Each number is 200 + 20 x the weight over its row's rms, rounded and kept within 0 to 999. Layers, rows and columns count from 0. The size before them is the row's rms in percent of the matrix's.

# layer 3 MLP down (transposed), 2304x576, rms 0.00682, rows 23-31, columns 0-191
157,202,189,183,176,127,202,210,205,220,192,211,179,141,195,194,185,160,200,213,217,211,193,186,172,199,218,189,225,180,214,200,185,187,194,200,197,197,228,185,205,183,215,190,199,176,198,204,214,193,187,188,173,197,172,210,205,218,219,210,193,229,226,208,196,183,201,201,200,207,217,161,191,198,184,172,202,235,172,178,222,205,202,194,218,205,182,210,173,231,188,230,180,202,238,198,197,230,216,179,187,179,166,226,209,196,211,221,193,234,201,222,205,190,190,210,185,212,179,216,219,178,211,190,202,205,243,168,203,191,175,209,211,175,211,184,177,211,210,189,187,208,212,207,186,185,203,197,230,183,204,209,184,208,191,208,194,204,216,192,203,170,213,221,229,209,190,223,198,220,163,235,193,230,197,159,201,191,177,195,182,190,196,194,219,183,193,215,201,193,151,188,211
066,184,196,192,183,157,173,209,225,218,171,204,193,217,205,254,208,213,184,168,192,201,155,203,215,222,209,199,198,205,174,202,212,202,179,161,218,197,202,223,211,169,165,177,194,217,196,200,206,257,210,172,166,165,198,187,184,181,193,167,165,226,219,230,193,194,195,204,150,225,193,211,211,189,211,214,218,183,190,186,215,209,192,213,199,199,181,175,181,203,217,185,195,189,219,192,225,182,191,229,209,211,209,181,198,218,176,200,184,144,197,174,229,218,168,203,173,201,193,202,236,233,171,191,224,205,213,215,187,204,189,199,234,207,201,240,216,262,191,249,216,202,211,212,178,183,193,213,196,225,211,246,206,173,195,232,175,174,165,231,204,179,213,209,195,192,195,210,186,234,225,179,192,191,183,213,231,217,209,212,170,217,202,224,205,178,197,211,215,207,193,224,175
153,240,193,208,174,227,203,208,193,201,135,199,194,203,191,202,219,165,231,183,193,189,198,195,206,210,208,186,203,217,216,204,215,187,188,199,163,196,221,219,221,206,194,208,224,180,206,198,186,183,190,203,170,194,228,181,209,200,226,159,207,227,170,197,217,208,177,198,209,198,206,199,205,196,184,146,233,225,185,180,205,204,209,193,192,160,217,190,204,219,182,180,219,208,157,210,185,220,162,266,197,215,188,200,209,187,212,220,189,174,177,189,221,200,194,143,175,217,192,217,209,193,169,174,169,197,189,204,176,167,197,199,180,154,225,185,184,224,191,190,185,197,206,172,204,184,196,183,201,189,217,185,212,199,208,199,202,166,184,187,191,218,217,235,188,183,199,202,176,185,184,211,209,198,171,229,230,174,212,186,187,233,217,177,195,207,190,217,195,191,200,186,201
062,206,188,191,185,166,201,212,184,212,226,209,181,196,170,217,185,223,202,224,232,201,227,166,196,205,190,167,205,213,213,170,207,202,200,183,200,189,181,187,204,181,198,190,181,214,189,218,205,230,220,212,193,160,146,175,214,205,196,187,204,223,224,175,204,215,181,187,189,216,195,205,215,196,204,181,217,203,235,174,232,209,202,220,229,180,218,198,193,232,151,223,191,168,185,188,214,218,170,207,210,225,180,199,200,191,195,189,176,188,210,217,183,176,197,224,194,192,195,172,198,200,245,195,174,199,194,159,178,175,174,234,233,171,237,193,208,219,185,173,195,232,182,201,200,193,181,214,209,227,213,201,215,173,207,213,195,217,175,212,220,178,175,213,214,154,190,207,214,210,214,193,195,180,220,220,217,217,180,178,197,196,225,166,184,182,167,185,236,212,190,210,217
082,172,188,201,231,207,254,224,227,174,174,213,201,222,179,201,187,211,172,245,226,230,180,204,212,186,175,170,188,191,187,226,218,229,219,226,193,212,193,212,169,188,173,219,218,165,222,195,220,224,221,176,227,207,189,247,220,199,186,181,164,207,174,199,167,172,183,182,187,208,179,185,250,196,219,175,217,181,213,228,197,174,224,214,205,175,172,232,209,217,215,188,201,212,197,191,221,211,176,213,213,182,207,197,226,185,217,181,216,186,184,200,169,210,177,189,215,226,165,220,184,221,206,195,214,205,182,162,230,221,215,178,205,194,185,212,226,190,211,217,213,190,202,205,201,175,194,185,217,200,192,205,212,180,189,174,236,223,185,202,192,196,217,218,175,213,217,206,185,180,170,175,188,212,196,204,185,182,219,205,175,191,214,183,215,219,221,213,173,188,185,207,172
078,176,242,191,211,171,217,215,195,186,166,190,221,200,200,211,223,182,205,241,220,200,218,193,187,190,188,235,207,202,243,219,204,218,189,200,182,166,184,195,244,214,213,207,192,224,183,178,200,252,186,224,224,217,218,204,198,195,231,175,170,178,193,201,210,238,180,183,190,166,218,209,205,208,165,201,186,214,174,205,239,244,172,223,205,208,199,196,193,243,230,179,206,167,211,202,187,174,175,174,191,184,194,186,194,215,171,199,171,236,216,221,185,187,211,190,177,194,223,180,186,200,212,228,171,203,196,222,194,222,174,196,232,211,201,159,212,228,238,203,203,246,185,214,221,199,240,201,180,215,227,208,194,172,219,175,193,199,186,193,246,171,216,188,181,231,203,187,215,177,205,250,201,251,234,203,234,207,175,198,181,210,208,197,198,238,205,205,213,193,177,174,170
083,205,202,219,221,200,199,195,192,214,157,218,217,190,240,206,228,195,209,214,210,163,191,211,180,177,219,194,201,212,220,182,196,206,202,221,165,202,171,193,217,195,235,228,214,239,196,154,193,203,221,191,203,203,224,207,208,211,192,233,212,211,158,220,166,196,187,195,191,199,196,169,181,240,198,224,233,218,177,173,193,202,197,189,201,182,205,195,194,205,191,208,225,201,197,223,211,186,200,168,172,197,190,188,190,181,195,192,188,182,202,178,202,201,218,201,144,202,203,181,214,216,224,210,159,197,199,238,207,191,224,221,184,194,224,240,180,199,221,214,213,194,169,208,211,201,177,174,212,191,231,225,212,165,196,162,219,210,210,215,206,153,214,168,218,224,188,173,222,219,195,223,250,218,190,190,182,187,166,213,205,192,255,200,212,175,190,177,209,237,192,205,178
066,140,199,150,213,172,222,200,208,217,157,223,184,179,187,221,188,187,213,205,205,176,193,215,217,209,234,194,211,230,217,252,223,198,196,215,170,234,211,179,183,172,183,177,194,174,203,197,185,210,225,158,202,203,214,225,207,183,183,214,234,156,182,217,184,193,200,191,201,186,169,210,197,193,213,155,202,197,221,197,214,208,199,188,182,215,256,184,207,218,209,190,232,173,173,201,184,190,206,194,207,200,187,221,193,210,196,205,212,220,188,199,184,196,228,228,201,203,194,160,198,188,178,185,230,224,207,184,205,185,224,187,181,238,179,179,195,198,202,228,186,196,193,208,179,192,208,217,178,231,226,210,204,198,197,228,184,212,197,232,199,181,174,207,186,198,229,203,212,195,173,188,237,192,222,216,208,202,226,190,184,258,233,211,182,186,239,200,216,166,216,187,206
071,188,225,185,199,197,192,192,209,193,220,203,200,183,211,182,200,229,204,162,192,195,209,211,233,187,159,180,222,201,201,208,227,191,152,205,209,208,154,200,202,221,209,182,201,213,223,194,206,208,219,223,208,169,207,217,205,210,212,217,203,185,188,158,198,205,199,247,179,205,168,229,216,207,211,187,191,213,206,170,215,180,215,198,220,206,213,170,205,210,234,218,223,177,175,207,206,186,182,207,245,136,185,209,198,227,238,208,173,160,166,194,198,218,192,209,217,204,203,219,177,240,226,189,189,197,167,174,175,194,203,233,213,159,195,201,202,205,201,179,201,173,189,225,216,236,205,208,204,165,189,206,161,211,213,222,204,194,233,219,219,187,205,195,194,182,199,180,219,224,145,177,211,208,224,176,205,206,214,207,209,193,176,210,191,184,187,166,187,194,184,255,128
# layer 3 MLP up, 2304x576, rms 0.0177, rows 24-31, columns 0-191
063,210,204,177,206,218,214,204,215,178,212,217,203,220,178,165,160,193,201,230,209,196,252,198,185,212,188,205,164,194,215,208,202,190,241,212,201,180,212,188,186,220,208,175,197,201,203,218,188,184,206,205,192,205,191,229,202,192,218,200,210,169,203,177,233,212,214,152,242,202,220,189,224,231,190,201,197,205,240,230,191,187,177,192,192,195,193,197,207,192,218,207,200,193,181,189,172,226,190,183,215,194,174,208,241,178,185,232,186,199,186,222,229,207,200,206,212,215,216,174,207,170,217,203,200,215,198,169,213,204,191,201,209,183,207,168,231,157,230,195,190,198,209,194,207,236,203,199,195,155,185,194,206,203,204,192,258,183,223,212,184,235,196,228,230,218,208,180,212,178,227,190,202,198,188,190,191,204,201,195,243,165,207,189,195,200,207,192,243,203,171,215,232
155,231,160,214,194,188,182,184,186,155,284,201,199,205,195,198,206,208,216,189,197,174,234,193,215,209,200,179,235,177,223,221,197,176,188,179,202,222,211,185,191,208,185,208,211,199,149,146,209,176,224,217,207,200,226,172,198,190,207,202,174,185,194,201,190,233,177,181,225,192,211,203,188,168,202,176,196,193,147,191,185,205,152,206,182,183,170,209,193,233,201,165,183,229,212,186,188,214,217,206,195,192,171,195,179,221,194,190,224,203,210,190,193,216,222,215,164,217,191,140,215,201,211,174,177,246,222,192,175,219,206,203,227,184,208,198,193,188,238,185,203,214,161,187,215,200,216,207,198,170,218,214,183,232,225,181,196,199,197,222,214,190,182,184,215,208,204,173,218,187,201,212,213,205,206,205,196,217,216,169,182,222,226,205,200,217,195,226,187,214,207,217,206
062,200,189,208,243,206,199,203,173,192,190,193,204,199,215,210,186,149,209,188,198,197,176,235,183,231,196,188,200,154,191,224,214,212,172,176,186,221,196,222,220,178,250,239,172,207,209,228,153,194,179,200,203,237,191,219,202,213,173,183,204,191,196,226,199,202,209,197,216,185,227,186,227,226,195,199,198,193,207,201,170,214,143,201,184,190,187,156,237,172,219,171,198,187,218,214,192,181,214,227,210,189,195,201,205,188,191,216,201,203,198,176,187,216,222,175,206,202,184,204,205,188,218,212,227,204,197,200,238,203,228,178,169,218,212,198,205,212,212,205,228,191,188,211,211,196,206,209,196,204,199,207,188,231,212,198,201,178,207,220,161,214,227,206,197,227,214,166,195,212,205,225,191,176,213,188,164,175,214,217,200,218,210,204,203,247,252,259,197,203,157,186,194
069,245,201,206,150,203,160,209,181,183,217,171,193,188,197,203,174,183,209,174,175,184,190,212,203,234,188,188,220,205,239,175,156,212,178,212,223,181,178,200,249,194,211,231,206,204,194,196,176,162,180,184,229,176,177,196,207,210,190,210,203,208,191,176,243,220,189,192,212,205,219,184,175,170,177,211,183,204,199,205,184,226,205,177,193,204,209,192,193,202,182,205,179,233,224,179,197,193,217,193,188,205,208,195,204,207,226,213,164,206,224,202,233,211,176,209,172,228,241,152,231,195,161,215,173,184,235,227,199,212,188,223,207,195,200,186,197,198,206,162,195,225,218,201,215,242,196,192,187,136,200,165,207,199,205,186,186,184,202,235,204,200,170,236,215,200,198,181,196,222,175,190,181,199,200,252,245,221,209,216,210,188,201,195,152,179,184,203,203,178,212,185,230
070,222,183,223,182,214,185,177,199,209,232,198,200,223,190,197,192,229,203,210,183,226,181,180,219,207,163,198,186,213,201,173,202,173,204,157,209,216,207,189,167,204,202,218,218,205,196,235,188,163,225,188,203,209,194,217,170,195,199,210,186,204,224,222,180,205,204,183,211,189,177,195,164,187,222,222,196,219,246,157,182,181,151,207,226,202,175,211,199,213,188,174,204,187,218,202,210,207,199,193,195,237,190,223,234,200,205,199,207,213,176,206,198,204,200,211,210,201,181,192,213,174,215,199,211,191,241,189,188,167,219,212,156,202,229,207,195,165,188,192,170,160,195,225,211,179,227,195,186,243,148,212,215,172,177,216,156,192,235,216,178,182,233,229,198,212,167,225,178,199,200,167,211,213,170,227,206,208,213,207,211,201,206,176,233,156,214,204,199,242,190,207,189
071,197,166,194,200,218,185,219,164,206,214,192,185,220,191,199,187,224,168,191,202,213,206,216,232,225,205,171,209,206,203,195,200,193,212,189,210,216,155,236,157,172,199,204,200,187,189,229,197,186,167,176,180,231,214,215,183,186,208,164,198,223,240,213,206,198,164,213,221,221,200,194,206,175,212,186,184,202,197,194,222,195,213,166,200,221,195,224,225,226,173,181,216,200,215,200,206,180,181,225,207,193,203,213,200,226,183,179,200,215,194,194,170,188,197,226,215,190,224,237,203,208,135,189,257,192,174,178,186,188,170,192,185,203,220,161,230,176,186,208,185,183,212,177,215,171,220,172,195,225,193,190,210,215,210,192,197,180,193,179,159,203,193,196,187,192,229,199,173,204,192,179,195,212,228,215,201,240,233,184,201,175,165,194,179,219,250,226,193,193,219,211,193
064,220,227,238,207,234,238,216,216,194,242,196,177,200,209,202,225,210,207,181,192,238,198,212,175,196,152,213,187,160,196,180,175,192,188,178,204,216,235,221,223,219,195,199,158,233,188,181,195,168,203,246,236,177,210,171,178,209,182,203,195,212,218,150,198,205,182,210,197,240,234,209,177,218,211,222,204,198,237,201,188,212,208,243,206,177,165,199,198,166,207,175,179,221,151,245,234,211,196,188,217,208,193,199,200,217,189,191,179,218,210,182,211,205,234,197,177,210,193,208,197,240,170,193,202,209,203,187,182,172,176,260,228,176,222,192,176,209,227,218,201,181,225,220,197,247,189,215,193,191,199,199,184,202,189,228,227,209,189,206,197,177,174,203,194,215,181,186,206,234,176,197,182,200,149,190,185,173,202,226,191,152,201,197,181,203,194,208,171,198,190,216,181
067,216,188,201,196,226,189,230,207,209,191,202,161,184,220,181,220,206,195,163,211,227,174,178,204,209,233,211,206,189,182,166,184,224,207,220,206,207,231,183,201,182,194,216,202,204,232,192,204,193,251,188,195,224,180,203,209,178,189,181,192,213,225,208,208,199,191,142,161,227,212,199,169,160,186,204,230,207,212,233,196,217,178,200,171,188,202,210,196,197,232,177,194,196,184,173,180,237,190,241,177,254,191,211,203,182,163,199,191,212,233,196,200,185,221,205,216,225,206,209,211,175,172,211,230,240,197,207,198,196,192,215,201,185,218,205,199,227,206,225,199,223,227,157,220,197,182,155,192,227,241,231,207,206,164,222,206,197,202,179,214,198,179,203,211,210,170,221,186,169,223,208,200,180,200,190,180,192,209,196,190,198,204,201,206,242,193,245,237,197,229,238,224